Each number is 500 + 50 x the weight over its row's rms, rounded and kept within 0 to 999. Layers, rows and columns count from 0. Numbers have three digits each. The size before them is the row's rms in percent of the matrix's.

# up: layer 2 MLP up, 4096x1024, rms 0.0583, rows 2302-2368, columns 960-1023
# down: layer 2 MLP down (transposed), 4096x1024, rms 0.0569, rows 2302-2368, columns 960-1023
# gate: layer 2 MLP gate, 4096x1024, rms 0.0575, rows 2303-2368, columns 960-1023
up2302 102:460507589532490532482534556422602461429539405395506433538578415455501484419463283423426433499489487538445443536543534477554424474500497543473445573506473440540479459497500439482530455498457477
down2302 101:539457538393503496493432426512527476443574455572573420494473507537481424491478538471525522466548579509480519455539536516506568445451523461477487503483563501459593496473542564480577580455539413
gate2303 096:463600507436603516519484417466465534477518555420482443489511514462506510487436481525468525528517563479544536506465501470518522416435490444517503534416590542548552484604450579558467458514477529
up2303 096:539511517464535470547684489569526499508521471606531510543395449542513479568496505481495551463467440434510520553508501570493477549540601527433554370440500562649416578505550572556514564578451465
down2303 099:584512537481467454376481487495487464587568449499526535532511429416550453520467524511525474600525566599533414475505418595508516529493482479495474496485388549458560468489466466466504527557507514
gate2304 097:503520571492535512576645560547528488432434584500523470476501513459578560523449436488542480519509438507471508568603561597506489547463482419487474552582526547403528429473484440449426611559513517
up2304 097:537471527562474504488451543526433608444547535525501454389540565556406510427555553520590521480511453539547558454420420467594512547474447559470498425509486586478633513452589518539530472471459512
down2304 096:503554411559495471538471489444427513466531559569549379493540438396452430532493528507460504410515612551557518505560467433491558493647457449497504499457458519444494526468488536576492469489472489
gate2305 101:543518531522644503405582468499556458495489566458523511468530536490458527480532464437453451471463506545426440503473475502543559540528450577535481476487593471484565547518543416518508487528560481
up2305 097:495441469474481513550393479464521502437493461451522487502469494478442471448488517526385547479512508521488515555505570526512501542517513474616483489498430493513442447531493444569463445470502428
down2305 098:513474580568578571500626583548447442486538492550586526562542523464450436481503448481504491551529478455486492501480509468474545468556521586490475512486529490437480559428557538489530605464541534
gate2306 096:571425518526474456484485502508452478562518445460512441433624431481530465507498545584399506541489480456540446502448532471489516524551483541441448459470464468383503517502459453475483525520533502
up2306 097:461492604562509454478452561447545503521502436485486461563528505459567539480499476408542510501476563390530503463551525538471471445471550535476505534574486505465520528467490476588481587492522447
down2306 098:487501467565531477523532452537452499564418536437544502460426522633436563443453517475467497432560551503594568515464530542474496529565530518490468517498496492519484430533573499538601548488491553
gate2307 099:512402485620468547596564555490459505519467537656531461506505337586577453534471570457440483511581502482475525541504465509523501440488474529488598469533575397457551448516548541434448552562537442
up2307 101:471445449559442592453517540542529470478434504490445570550499505484485475520542519581563482524460531475487434480541486543492509536459562474457463555596587560543466528678585586456517528431549522
down2307 100:478537443518452539421483545542489494615503491508514480478482534604490545496376597458508466511519495528456509437524481512551503540562574455498451500414589471531501514564513509414485484461445461
gate2308 103:552509513513517475480566550429566556588469503567470485547527486429575470500467452454425407497513513445649560565463615524468521528403451555545477495522442498518516473384465566554422489450480539
up2308 101:422523496542571586440564518515502573430496527498501507466561505521421470486501540485493450385505493562464510546422540562467480464435597491488583481602537501451515607523504599478503420467555511
down2308 099:488445510518445496554505501569489462597586568485468474528489578502540453528478478489509419529470472527443628421435401492432487593513574418532517480513462375453520490423497503523423505521547555
gate2309 100:467449562437445555574493555535513416462503586485452409436570452453440496521492498415459554579508527522503432472558568470566536523474501496347518545527462575489521462555512485496418482553589442
up2309 100:476446447471498471524476584426564554511540448459380482502488498590503593450544460394554444449498555527462442419485563434506500523522526534405465532489503468416409467470533484347479510595561484
down2309 100:397509471504523518556528460567392380475582535514497496517530520525405501510518411565462548510428506474446472441441487469489535574538617479627506521432524482560554473510516508505412497514509446
gate2310 102:496482467552540529534461557590554570552510493460482574535506602519499529468457462453441633481520575594564501562476514524519501509527393516477513495557506499500511534517530507523467467424575567
up2310 104:528462567506529472467418462408425542485477524388555521475520488459482539496499481559565625472526435533574522507523511492466426536525494437433496497499514584511466500450485535569561452526565475
down2310 099:461580507451539544490517517516367593609508536493453544532450512410493579429518571474478467355531519553474493471509498531553466476578465551444501569488586449530524448483431501503465483490499526
gate2311 100:541492454554440525438442424446587458484485463519520453485553522545497477469482506605638443456446514525528447550517456499604475500400441380524567496398557554425397571507560517535607461530460444
up2311 101:514487472489514482542504500417505443441571408471473436437463532466520555489469518490539524531523484539484430499457463430476537552495484557572503545466444562485431465447456412425480612533476517
down2311 100:561480467508577525481384490497472475532482448511558542442480533523492504496475417487498527451531542344491460522513536565532560396513563488460516519549551410522512540464428480474505495551530490
gate2312 102:479416407537432555560506478476421478469436510542530490459516442511440496524505504451531480486565581546446490452377554479436604470505523519455458475525461469598438501406454515508451454489501500
up2312 105:520456468438450553542490526497477515533499502545537508496552403476492356451416517474522485503538629554420513497442569536512475473450473511436535506561483572489538502501426513478476578487494537
down2312 104:500516492537438454537541493565510530522603541508472538495457569530529451381516439442524522439445464393518490397564486404449502450511463480541485520429483534477455549468524519474596619488541482
gate2313 099:486465467500507547478416497403576572490499506489553550495487483588520467530573484462489484400551558465419441495486471499511419541452379518461434467507578409425392557458414527588502502431503531
up2313 099:527550433585501544481463519539501514559425515529477635514410509452425461487495547542427492604503466552465530457515596523497539536535488481505565556482449491485522500451547464559627425490470589
down2313 099:477539446508478586556509477482454478519471600508559577463435471495424590562476405504553530560486585501406439515521558558451412508479381449529407475619430471494528531521436460534544533510485531
gate2314 096:385409564520548524476454504513548584531447542550549445469471539519506523524487529475513520511497476543470451465405497462407446500524363505492540427509476525489502491492487565490459339457409498
up2314 094:499544529529479507515525502436479427471404455473456606418546535554546509383547455489471532558463530480487533545461559485514499545529565472493504591526522387459550549532471430460480656523563528
down2314 097:514594471493587512508500500431499483461550407412522488499537529503488475564553486458508573479504498576440587597518549488510424502616468480452545549567513417585446528461496532467510594480483468
gate2315 099:469507521477558520428444513465642454468556532507518537489456558525441374556460439505417435495477437511566423449545410498486542527480524513627544443517559555384505481501495436481475567563438437
up2315 101:468546467490516446521498511597538467408514471611488462409555473511565508557514556563409473481440445561441537542529544433500445503385570491490619477509628459522629514576543497424518440485414510
down2315 101:547503499482530551481448489479534571520482572509572489453505553488573528559462565510471542439549478512470521416434559489489528466421597520488449420521475527517548541545403469483481477535579529
gate2316 094:526578528566541494517460474481510420475441527504473503409468472422550394537396562428513418513486496498519461511534478491504511505432405511483480399512486497507495564578520408488530544521485536
up2316 098:502424387495528473461370520482573556486497515488429522441557544488563577510482515437481487454478486504527507527593510520496598479434563449428500574515492490551519485574483473548436432541535515
down2316 096:474561560500541563582564378553448423532499638471491523464498563454503506534476456486446510532391471449455471426588416546534545505457481466411543496456465575502542535442489542498434548477425454
gate2317 095:483524487438499499480545566578489452509554511555578495497507501529469495484510500412465427542599477446532541486416472449516470463485558581498437509426540474472454514551476480432485587478336527
up2317 098:470633474481484583483484475503503500444500474498444494560464482599471425524559520520524542473391454474460592481508428515498498503415506498525549565514518483563517460532517523552503459516384499
down2317 099:505444539500515545494467580428547453499534505526480558569479558548528450488463500554422468502423527550616504532468506478469433394472497450505489560475536436507423426537593550501435551507456500
gate2318 092:474477487429405404497473464513467528510454428488542543526546496449519525519388460549466548450458508574485448389482554487513460518400501517476543490465575495584509449468480504505477459550424618
up2318 093:444501405448456488653488496508439452405564502510415484483536485491544567494480460566466511563455455536477405598529423461547518601492476485533496483464501630451542474547542497451539493497500459
down2318 098:539504538509452498554467520533423545486482469573532427361475634428482406514494489497459488529357484553440550451544479525578411525472513485428522544510456543529468559423589495465427586568469604
gate2319 102:531493432534574406445437580463489525485515419550508521468468413445511497579541540477419494571478456514517579432568527436488497410497496540448529584435479521484476410417457455561516469555573541
up2319 100:498563495451530499506545538505502470580422460552567543510518506546463519614474607486534534466484436513569535446660547520502445548554478582475497499551508551546435478535566562395499483514557515
down2319 102:467467502396529478492518461483417434539450564457500533516422472544526487510464613492450500487543516492576527564486497502522499542554531547501515486423490566477490539409510472476487405571474404
gate2320 100:523525496542490479460442483415488489464432573443524437574444489540438583472471494443443555513467460487489512518524493488512648492412467529467447540572405575485507455514543468472464504505490432
up2320 099:468492511494542569415463416554517546437517431470536452356488560584492550472488499437512587543460426486409533550485467556435526462434432458538342486515521547550469479547484460562468500481553398
down2320 098:446518524441455488523581574417514586560481446491456516505502377541466497396561490537546474447440616455496527484625511539572448487466449513517585532476467320382593564506491522510488504524531519
gate2321 098:452445629446462465516467545508572466439510444538517500522511433507476569540533411468500539583400467541494505488537499444533527450521544526533535516503456429507571481535441560468440626484454523
up2321 098:498365469367548444512520557503508433498497483448582516427556498509539453561573475454466453585458556540460556541409508421453552643535549531478537458576519385625485545567567555556555599417507519
down2321 100:469493469430486521370533502499514506571473484518467469488611579432429512501498519551549610439464579481500519554476552527554522452485562429421653497424429501462519430495410490508496500452451447
gate2322 099:447526423428551538432461430499538523515486450534486541501500458616485455541526548585413479513478518473424496552532510571431482535432625413511445483431497531504535594570471467485514485440462610
up2322 102:429494586517537491481534563502566520450505500491510529512526641578506483456499565577457463393518539556566474559473485500505493463483559494440507487434534391415534446581490483500487495472424498
down2322 102:529559445570503440519476489437552509396595574491463332636536421492467488485416485605553468566578535546509519521511432467493528494485522495446600494470525470509518454499597455486405461596418527
gate2323 104:479430558563483386582424612497571536439542498470540451529481391494497479442461477546556594554488520439532382442494531493570539569527524564501480505531562532402563484490489448436514576461575488
up2323 103:486528522448536547489514510482516545521506458479554418513486524470498448467537432494481565478516494498513478525475548538474544443477500464605484467461488535510427565446490451535533526556542498
down2323 101:463495536536626471492564494475451536448551400539554569529433566511560522490486513507432460588580596477490549510437449544577556445525474405421517481438460528507372457490579554515503436539555511
gate2324 097:439417533456456491428454490497493384558488464482530442399494468507518573582485544493496591515504541478498559523377442565566432476499483452586530493402456442484449476544446386458415435458458591
up2324 097:434517460506403417487512459442425494560506485481449473523576452426585460476505627426468516500562435434553435619466460549537566522545426467498498525478633418524461475481459472516464480488421433
down2324 097:508502501424654409452528512539577476544564547460497559557508501519559536412525610424472544384594534472508398516490465531526544489468555489401475564450564531586506406557490455526471414427530560
gate2325 101:561571490495560678537536502505476505480509527507410553461548497506438482502428479497382481490478495507510494541499631537474513382510504381505590557473459554488436568537513478504428557529572463
up2325 103:534496509538399448500525451483452414509552426562440524533545473501476468531529476515570482527481431427549538514476418550461472543476512610429483533602566516463537526518538536516549489507455548
down2325 101:472472464471541542491523517572458546564430585518571436458485474459453539575448532539540427531463571505492530586444490483551602498519494443573540445431450488468489533491503500446477543444428566
gate2326 101:442492458512495623576600440514517535539515432462616466464453519430466480542523626493492454379575544559473568500461494602542522538550507484544520446523535514528367526451587451515478542484476511
up2326 099:522486350510441546535566554486519529549409554533531574472466612534543460556511512487485476521482599459561459469333455516402515536567413448465592498543419528518515583621364436504533542478541527
down2326 101:449423487510560449467568574525549451455587446473570531495462499503495431536541562515522508550481505522505533584537419467540517530496484540400539551521472491553402419493514445501404605368499606
gate2327 101:526512527518498480504431505416533490420560477384494496531543512430550461516563511434544461525421453486443580592484533576493530484456458565481459516499548511459456516492469502484497546502548538
up2327 103:576526573556411519515440544527482439562490514607543466397509581383636600492588472459561539425512520477499527559577599511448533570448444562489461513479523492505475522493433484461447579510554563
down2327 098:489551484482405485572441546468551499438509483432487538469479439506456494625526434408408512428526580456492451493528492513573514436502488488549518456547576538515573507488382470491491517564476471
gate2328 100:495479450501535485478554461513480518504440525560482429561470453486601544488593530545510499507544566521445391556548471514492455500410496604460461478529474513423539535500525484473548431501480503
up2328 103:534511450460558532510513548553507421611599553540478579485484502561584617495514479462552405521443524399518545508513525524499614496433524447436529567448587434541470585575460392381481534534494474
down2328 102:498517539484516496523513448534526530522487520444454545589554429534555480512454454553430518442500466522512497502434414437487519497455490524548508412575413454465451443493538515570491533506522561
gate2329 102:467570573479496477446463491582521359590476468457538458440508444473448456536504542492493506569467480479463474519547523467548512507498515580521472558513555458492436511519462460478500447539449459
up2329 099:521546572497457474480520447404432424316468467479431532537504542512423468490511423556530560606422628444487491530528454496534454476431594562533496511599433540427433444554531482561417466553526481
down2329 099:458487501455543473524544434498556480536512497533549485590401461511552517445587453485541544473434512501380474492415545539511441538483425415568511527510553539558481383531413383520509421497450494
gate2330 100:472554552405499452561435498541500507475536546501479558487481440402516534485461466590481427486506439522548466574478602563546427526443462409623466480406540485459565557600476539497508505427515517
up2330 099:493497573434481488493497471538491456553584573531577431469557488498566526456463446490531447561533467510518524499582521481534533547511491506500509520464531497508465481473500505525428474418479459
down2330 100:519523486503417554523505533591474500508423411529414468539429505469471505420498470449497467507466445460456487485451444625519449573630519463588555570510417513565560584513509526464579586481429529
gate2331 104:372560539484493538575568475504535464473503493496495522520612482473435476599581396531530517513510526526489473548515580390500413568505507530501515419487498482491534544568474406451468592574519462
up2331 105:475476564556577500444489511437536524568463520569574451455542439505509473517563447584474465436399542580430516542517493470506417609452467515461475468584453469528516537514550448436464470540446474
down2331 104:487436416449584532538496510489510571448477453554566488537583588486487373445470400484455547473525434593474525480470568428459416465473470481488538568531423541538548579500474444483506468507507479
gate2332 100:464507511581379486507569592495504568565506486518492416446567485436444563468410410511479462519567559521455542576519572528623524497449449489476553487483449511552404520536612578476396556558458603
up2332 101:456485405451442508445549457548530556598527399493464541465478649526465510484463414533462491444439428465567529588388477606398502522471472607498615529466430556534546507507468528459548435424526495
down2332 101:470588379403567413512493443466482488488513488456464559453486651417424455466499482505521545586505510482490478509496445580470517563522481492518457443478432588512407536473537412422462464542617449
gate2333 101:430447568581499553461536469537473483447543440490445349422599445464496468602497544497519495510595544478405489486561462583539631548531434574411476504590460503517507564496573555488434560531554581
up2333 102:529485551441449499501441469490461559486510584495465578580537542569456559555482438519456478476435507517571464515490528426492541557523490601593511442495503450511618534434490514485493527570597533
down2333 100:523511506510551465494539513504520515443489572481493595484473498442542492483479584459470418526476463471478545501510608409518631470544439445483456577542494521407564477631514524489590548535494548
gate2334 104:475473434487422502525484441460497447451482463488495527577501528490422481544434483542512500460500586460520529527571479448411418562458396524510583410489508518584444455522557541484522546434474581
up2334 100:520442525449437578475488503496528465430498514433470568422508474488473449397431494463524446501500495549499525553548500501432576510591563522512479532456452504487463512445550563424508482421539512
down2334 101:428485572513557527493447560521480485546531530431543512510466421573545526483442596543531443493496515529493529498556516581392575487487483425412465448601546519528500406595566408541495536480572448
gate2335 099:428523438490481463568362467511451533446556486499489476515576448449569567495539548461490535595541516443468466513548569481507540431506497436478503445501495510580444551591545515522512492439493470
up2335 098:497484457523464537502562517495531547563547440521467445466493388506457525524527538409495413452552539507492524462580456549531482547417573492505477494424498557461535531448504514595516482432499520
down2335 099:519512384429531592463468489456477497416498388501515545522470534481470523532396529458525563382488407491534577573532479516605610566478519479444460442478559545419502493538546424468547447487574527
gate2336 095:524522534478454495610551536572454472437492527463582537486477455580538444547549566498550494517499628484564473403532478486517486519502475532525531423553456485420524541432488534529509557405501466
up2336 096:421543539467437493476563484525552548482522565414483559469435549554520535532554496490593513448559496539474591480498529577529444485578535450485482539598460520426498499468494457437423545458568389
down2336 097:412454519549615514468513584473484467565576512403488542559456516562504546439596473500544437511526512561553435474499486398499428475542482537448502557465514397473530500502446431532478484457434555
gate2337 099:511555472482458580495555504537589479532479549527499579484517528438464542572489530579384525516473453455538483512481502464510577502511562483491574502535536478612506557456450513446460425444473461
up2337 098:516517501534538476523447459524558535547496455564539609531384471564408518460535462537459531499544430474499535548455550491553546453460462471537599457465478495473568510527481439592478434519481502
down2337 096:395487423475582550523523474430497482417488420508490487536527557479530455489485513464496507432472506468516551502488553491465447416479423511466436527464621549503545467489542517487455397559546547
gate2338 106:501477470485507488431519573526472459445562572513571420512456550453459521445489532451547419447556497459504430385452574516525482480577464497480610414481597554440518531550525464429468515628579404
up2338 101:533469594476537547573506473498443498491468443474531529556487469481429555452484499515465418493419532532546521590452460535538443473501462504496538494490493592569442483588473549506466466454384456
down2338 102:491538473463463483492575510427506446522503531529497518451441550506473510379500422463485433437497488433528478495511518449527529528458555520478535493484527510485494572391483530524494419451551588
gate2339 098:473537553489447470538525462465462568508559453465522462467553539470499550524475431425486546492437409517358545535541544597455508556502447481477511447459421569474453405544592506479439518508546453
up2339 100:494500476535447427456529456437493469498452566563519473530428455489449482471416503481568371563531585571485483490463505515517584502510534483539547489516519441458583426528507482484558558436514460
down2339 099:471469537466458398485478515514455465429568567512533486457588553458477347484566497549601408409469564518487492456524504470464497369470422385580541454453426528483502471416590439423471554473472412
gate2340 103:464521523527494461493496474495421478533503491502439517546519515503583489490504417576522527478549551569493554590515381595421392449446611482524479562501557522494536469523496508434528460600456505
up2340 099:438425543451526542567538513477569477516528591512637460439579509477393567543520529489469525479408576357484475528521486494526591463545498455503519491478442539462579477518501516498487468394477473
down2340 099:493590447471528518431564491477450530533510534514572560483544491492487513498474493479428490470461527481424487508419507506552501548525570596511488508487472570514509472487492465449429541423541472
gate2341 102:544419536480541444505590584556479456456498532492515644526583495445447414522457413547505553457562493463439464497474482567439486537443546511557496559422543570588520512449520439491577599534488503
up2341 101:486478582557586409533459418583484517482546578479568478481487540472478532613484488518485476464447432522525529529499485509483494482476613476553393512520443501484494546481478528522517489479533540
down2341 100:514534537586558527536573485438550525527427515471469579488542464444623458513394529429521459473439535470529481499471587457339459611493454485435540474527493432452528515505476514423554522467577596
gate2342 100:541483444592424479487549535488525520488527562529619507521410525436541457489443485489432553592467452555577457573564589492422556571440524401473546547491478465509584529483488552568390495409492600
up2342 097:548536570458485516475538477563539589571545542479556423541484446504498498557485536441586530477511543437555507521543565419466485630526481528509502543472474417542491456490543431570512522454441591
down2342 099:535468527582526525514430517472401503517624506421516516477472493503558497485639479474470578464536490502459484546399511503517537518508470538465571483459502511535553435584536495547542523456497595
gate2343 102:452487541472412522569536484513558527488414490418456477504430600480561564483510543545512483497453502566444626370488456506467487430453429488532462440524474429545442553469439518432486555494533446
up2343 100:469602490511425444432519454554467468569490461555657421525552538446500376533511520484624495574452405504537542484452492487599451492633467607510546506440573456536551519445586471497471528540488477
down2343 097:618517401494490611489455506525492469555545481439452561501413489477527515522552472529407494515557568536478436513480526543524509546552506533495472488526464533503562471476525496485575582593447524
gate2344 101:467490519427491501484513557509522544605553408514553560566460574474508584586475567542613474522620462573489509505471539417485525433496577394462551493477540480573479537452498521505442511520573531
up2344 100:508437528479497524489510594456493421516484410469556452479502507523465577505488537643476474471418444473509465553498454546442607390550538427458546491552584535590494510568415571488515464520532499
down2344 102:453468541526517534586551463585410475533538540530585392528429599489475485474404543539565456448473519583565480528558520501482483505561576486527532534436381501447547502605423485550507513515535458
gate2345 099:485523521497514486578510572402536502575509510407424418509465480546519470617466463527542426428481456425581507510619466557548479474493489529477507502421604513463476546438490530488449469472559517
up2345 100:549532460462534480507540579463549409471487541547671553548570519500451461512522441512635537450599506541450470556408417564614575533475493541527546454553481488459408584505543471448444534568497570
down2345 100:569489523469383541513502498456487445472473470491536471509617464405569528477554598435544431460478557474481486575464468558453535513540483500459481498498447472495513469565551450506451433533480470
gate2346 097:440563499440515540469459450534549515559656578510455529572576471515574396492497531460508545459431505527502496521537570553445483440438478446478491555576414472558507419388483541512539415540584585
up2346 098:583489551494525454427507479501495486494560484487502512582583517401438476555548601523521483554462499485491434529483570509446522537576526521604461496480652504545470448552582471479504597486448575
down2346 098:390579437558493534542491512444463549485533498510549618496509528619382518501578548522515525451494521449475432523546558529475532537499497420534489419593493542477391551469399491512400562472549427
gate2347 098:564497456478542467518570575469502457429507492419441505484442539539454524462494557485604456437404474499536466542447548427443515425481555510524520593422533451455445608445538437502479501554468518
up2347 101:441413539539513507489470505533481451485492483495502526431465508482383468589453451497584461578443522563453525517466551568456511479545438426521509510431446485502527582528530487516512475589567514
down2347 101:533532463508370504457534536492484489438559469547561518561495484530564445549445404461472524494533549524529473453530489475493533521551475519500521506615526514454426402556537529529480511450437482
gate2348 101:491490467482513602520544427480553585615518546534591568450427586530430524427417502497535499546565526507444506577538430556415503471454487439510440482467576470554417447553489503538579494447483527
up2348 100:511509499545510411640427504597441440424489483495535510528574603490569523622444525511513527536507486602544491475492483461461505510503471481506457530578483467497564563498411495446456482573488457
down2348 099:512478498465436459510418535402400539466447448521488441482533698440520528594455569495471506563477533482518540543527430520543504542497464463436458619505515524409485551472493543542509513501467491
gate2349 101:505504511516434459467604441553563528526524530400446570576509526476508473447384471558610497445562645472582554436502547495511512459573471399564481492567465513474526489409388482479530548499516463
up2349 104:496549574490473425471507551389454521513476491544499460450446501493446433458515418457501513447472384496505493491518423517462538442507615489476608549505575423477526504473571523530483543481490469
down2349 104:535536370509525408448468509443483527488483485481496419527448474530467429479562435452505610453461478485424399562510462457596453578549541471545484538507607469643500510475398510537491456458455513
gate2350 101:506537497486480529448521472513465503492428463463471542491453534428450500534470488598494447474414445520461467509534598472522529501590515545493448520498623496430443591582595481478390548521508553
up2350 099:582552534536440514466509470456474542517516533457474436473484514524519484475538448526495507463481529596498514490544508523557497518400464480521544526506460564452555438455423477522593557507487452
down2350 099:482556538401476482532536479486542511458572455587527398444471491501529478491440454528513445524417458525442538535471499536565446440537484478532468531537496475475514499532439575428538548552531509
gate2351 101:433530456533481432422558539593552450462568478498427566451541438466532480642563505412456530548514561527434467480473485504515468481487535435469456462382486545475468546463595488586444543560501435
up2351 096:331409405498476544511526472587550489471472490428545481527575499436528411528533451411460467556528516477495503437504476465488487457486486502532409518458524493503509608454588448605446615492504488
down2351 097:505561415479499575462543363483513496411528513447431445583581454472496429471458491374486523480476455440553462478513476465463442435461470524463482537531560497516465457470476535513420483514523472
gate2352 100:476574470581471500589541536515536408545477494543482495516504407397490603491533534433429612497486536491502529540407483515485428485521567505424514540536521484545469497513517430456487560558646584
up2352 102:494475598525435491465391553412554401457568488493461471454471526489451498431479512512526456600547483481541441407594502544449579439548437485464454629523621435520514431482565561530555412542506519
down2352 101:567472530622563503477439529544497477438508575483495484474484437528553423546539500536521529513503496544517540529544534506557501470495430466587485491434489526380552503502408496442452508490618459
gate2353 101:518543488455431434460435440714462514525549553535476569504486507474569473485541508493452510519525547489477464519519448499477592498508593552542433519584506506507403463436422470511354424515551515
up2353 103:491520461474516540524491496515436450498453448552453525561560473481483475547526497554585584522523517637434473462554453536550418494531406560427500489509430471527492489534440506490511538507510632
down2353 101:497511521420528519587482421474582523594468526477531459464526490548507501493525475414460444494514576430534493538493511428549459486465508515452567510568493546488549500508516499505531411544552555
gate2354 098:502601475438532461460415507589497488497404418437470479520513521472526564498492463575504558461464548577471504445529444475479524481522438552490557634554581386564443477432504580474517424549446424
up2354 095:466468535524486561517536489519467485564489505581579517457398470470563462415482510586540518492577508391472498536564527504446482506457570484532371472418523602508529450531539464451417420454591622
down2354 098:508500367532548553609512451457554535418474481471447401495512579508433575486464488523567601432466523514515488583515446435512551453499486485464461475482448609463603515445452587531463507544476487
gate2355 093:518598559472504411488475502528563515492534613541509445615421472453621426573562609501442572471439534448534458575445480474449576447518433581463541460491516450569463450586542449494474528533568572
up2355 096:557529537495515524460508558508474507452521527510512562529492413534580486537441501451530453496548571581502529492483517456514600452495503495538483562476537471426477511529533501432471448407456531
down2355 096:566456495499601447575520527595462483513583517409407569443493528495461494463522538512520487423581519483442597570489565511476506500510493361585493511416525508535529532496508516440464476498521571
gate2356 106:450479537555491580508491542556590560514473518566454555539519459538417566623530579566458429478570465519551549484480477393443439546592470598516546528507531464535439463455491567644541484539498555
up2356 103:471500510428542553502554536455536515558568606590454541477405584533391607511596471481566548513483529450541530405549418471518579480464520446460443591541456501471473510542510510492473579568471530
down2356 101:468486430459479574536520480499551522450389581570491508520512534563450507530603449456532523460457521433604515399405561559445501580491616507530532442593567571446414561472495467530480533475454502
gate2357 098:426517457504426566465470560509489483549554480411496536523467497534455493519449450502542578617502465504471422568526447435555460560467477475494448532457593603429428526533490547521459513440498493
up2357 098:498518575498511537457538451449446497481480565500520480534588519438489396444560544446526573488529488531426504504465444498435443560513500530505507475502449472558464525508516515477451590494426477
down2357 098:497471495513456502486516463505518492455486523482419507490490410507432487495523458489435466481512515450432471512517484593472520499420489504454569606492476495400453510415497527560508435521499425
gate2358 099:471535512631525583468520467497555507406422468499488515489625490609495450534479563490512516519449530575595528516603496446552540535532406516548432527537501411512521506436436441496496517546506519
up2358 101:559505490551488464508508525490443415495461512423386551502501510489481555530487482451428404479566513563512493484566451542523507527458437541493465511510563555505457465451453550568595491571473485
down2358 098:486532427461492590410457561572528507435525436472449529731551459504556498545474530474442533496440501558576402537571469576495508554570480532525505494486473528470580456588571452452451544506484518
gate2359 097:507576537577564405465439477522449513477482569543445512579465499502457448430476567413464459506563498448468438450515535374498573542482503533467490425500520463531510528492500457520491488446513557
up2359 101:517529450501487478542584503505488457447487454543556493439545481499511466486561490487541508456525466602557613459503505563557400580642497500486661496478519612459402477588452504522491563611502436
down2359 099:530518465524546407551509534526439520561468571567402443485583496496628516471455472463515538472583504536571512548503446498434500524421542493525549551457493497503533540536465555527542574457543505
gate2360 102:487530395484466525473413536562498432493537397549549451544464445406450419543524618477557493418478495546518503464535514598503535551505556380458562519456491542547526593551495524438443477498522541
up2360 098:438538498526577551509493505578413496521509582538443571508444532558535494517515511507583448549542543576566502561456423427532504488451522566498515482515562504601556549432534418594541546613540515
down2360 097:472508531526549522417500514524506484548475468492501451429474544430482577547457531498502587542496425418396544612452558417593522536470432491538509583609499468502419507565526604512424455464510497
gate2361 102:414589567619494537479472523476473540582515464532508525546526478497495546588421470558572492459564477565447512526472437465436422481482508387539583518507536465424514484535534572464468536459545498
up2361 100:515490472510558466478445513432550441513410397506564569378421445469519459537554549477466545596453583593416524451494425539535478419460439551563540495430496424542518483472428461442505444590595501
down2361 103:472507553471512531499476536506638488485454488445461540565553512573450466549549491441531500577425503504475533456480438439494517418456447461478487520526482543509477475512522562438526543618483410
gate2362 099:507487581501461566497505415512468476546563457518473547462465516510528405525483441491463527547498551462524526512443513533509491548471549492587495488536507492471461501537422468526506404539565495
up2362 099:455535476434550437538467460433477499560528469423546521427540471528567524558523515564489423401551557527587523541526561472496508514469473527478428470512415515516424442490526477454465507479529474
down2362 103:549516533537551547504420506569491460501507495482527452477435504549522513431465503484516477468497556451548531457589494522612516563639498495449563573506478499476392454415386573531431434484551494
gate2363 102:390526644482521488511506541495484470539549463413379542500491536523448524415432404455537456575487530597449492535539487510539449480483464476520467448419475538472486503509545549528514501469518500
up2363 101:559546464471584620486448527508488587446510452514479564604516504394553495544515520515472552421583592544490445530486529510536475471589532525612449480512477533524567462503561419512577411548483478
down2363 101:550548422555465554472530454504544598501525454462473506444395506538498426576437542457547490440482446473492580537624513551471535543411565399520547479542519622509516498549384405407533415507543489
gate2364 100:483455524458493496546541530506520477514623533465572527498577480492480421495548622519570463586493532460472510443486477570508513669506457533549450541493510447486492438451456453570566427545517499
up2364 096:556531450541467512437588485420442581496479501412529536456468511483457477450477462548520586467456457513488535467529450439546558508557402471568589502536532552575531506536583493552539429445449473
down2364 098:452531470420423476482501539523464475462528526498571513460529468594512570473562449534555510503509508450583502469492488476408606530465525473396566490490483596577582380533450587467523482515455404
gate2365 101:482472451530525498495547514532486507531558563566548465532424481560541548554423635457608565483410534480524440505490459384520495545451504408581574468549440426491497510457412549496540555548465513
up2365 099:511456482476465488558405451547575508538472460556513452543522427425521519486452468447472516480532478529521420488485579409460502418586536468440491560531493398556472503498541501529476499436503566
down2365 102:490609407526485491453425511610496471489438489517477478478491484464499520598612483551558497522462496409487472506558370477512494529469553407459461480568582575503649497484484509449487450514495562
gate2366 099:565498519540404490482415438500533473494434493409517517538428473430396487423496504624552494424530572463501439568472550457472575638552500534548477523459507527437509471503412507478460432450473483
up2366 099:521594489487511497492493494491522581473500497518475484535561453514465579432466407496508481528461538462517497602560524549525495528487524434617501469570472403611508454467506546424462580493485463
down2366 100:552553477521537504458474455494479514531467410529432504587570484508499472493440407357564452500525532527443454546495531576511516493517424441415567445532426612481485455515538498447448450504429480
gate2367 101:403502620470475527452581437442496491540559517471584546498527466557476395512501545533596497536585508465469488569510504418508480513628574499582518484499481463525601527487472527470480489466522577
up2367 099:555453585473433418408518474575561482487550464450534489451505467560558574517462485489440500481496523436500480487421437429566497485511454428504551484412577502501406488577489492488441424514439453
down2367 101:459447519539556545536481454457561497452478532559701437492534481482518585475567499509560490529477439495485544537494537468455499517437472562544529499524539524464452388514476521527595495539450486
gate2368 102:510615472496578463532515553377487458593433425547489462507626537453513564468423413547493481610480459428542450559413533545544534434441449492419501443508493466594454408546471521433515496560556446
up2368 101:513568417433490587479471540409454445524482421496478453524548528460519557541503478477417466485501504399514550526436428484507479484385524443561442439438480488532569443505451582513543460477536418
down2368 102:482537429481507512503489508477467511490520475512470601478585483542433567504533444610409505497579499503549444494415590494549453403521504582509486512512455415484481589501475526535488450522492454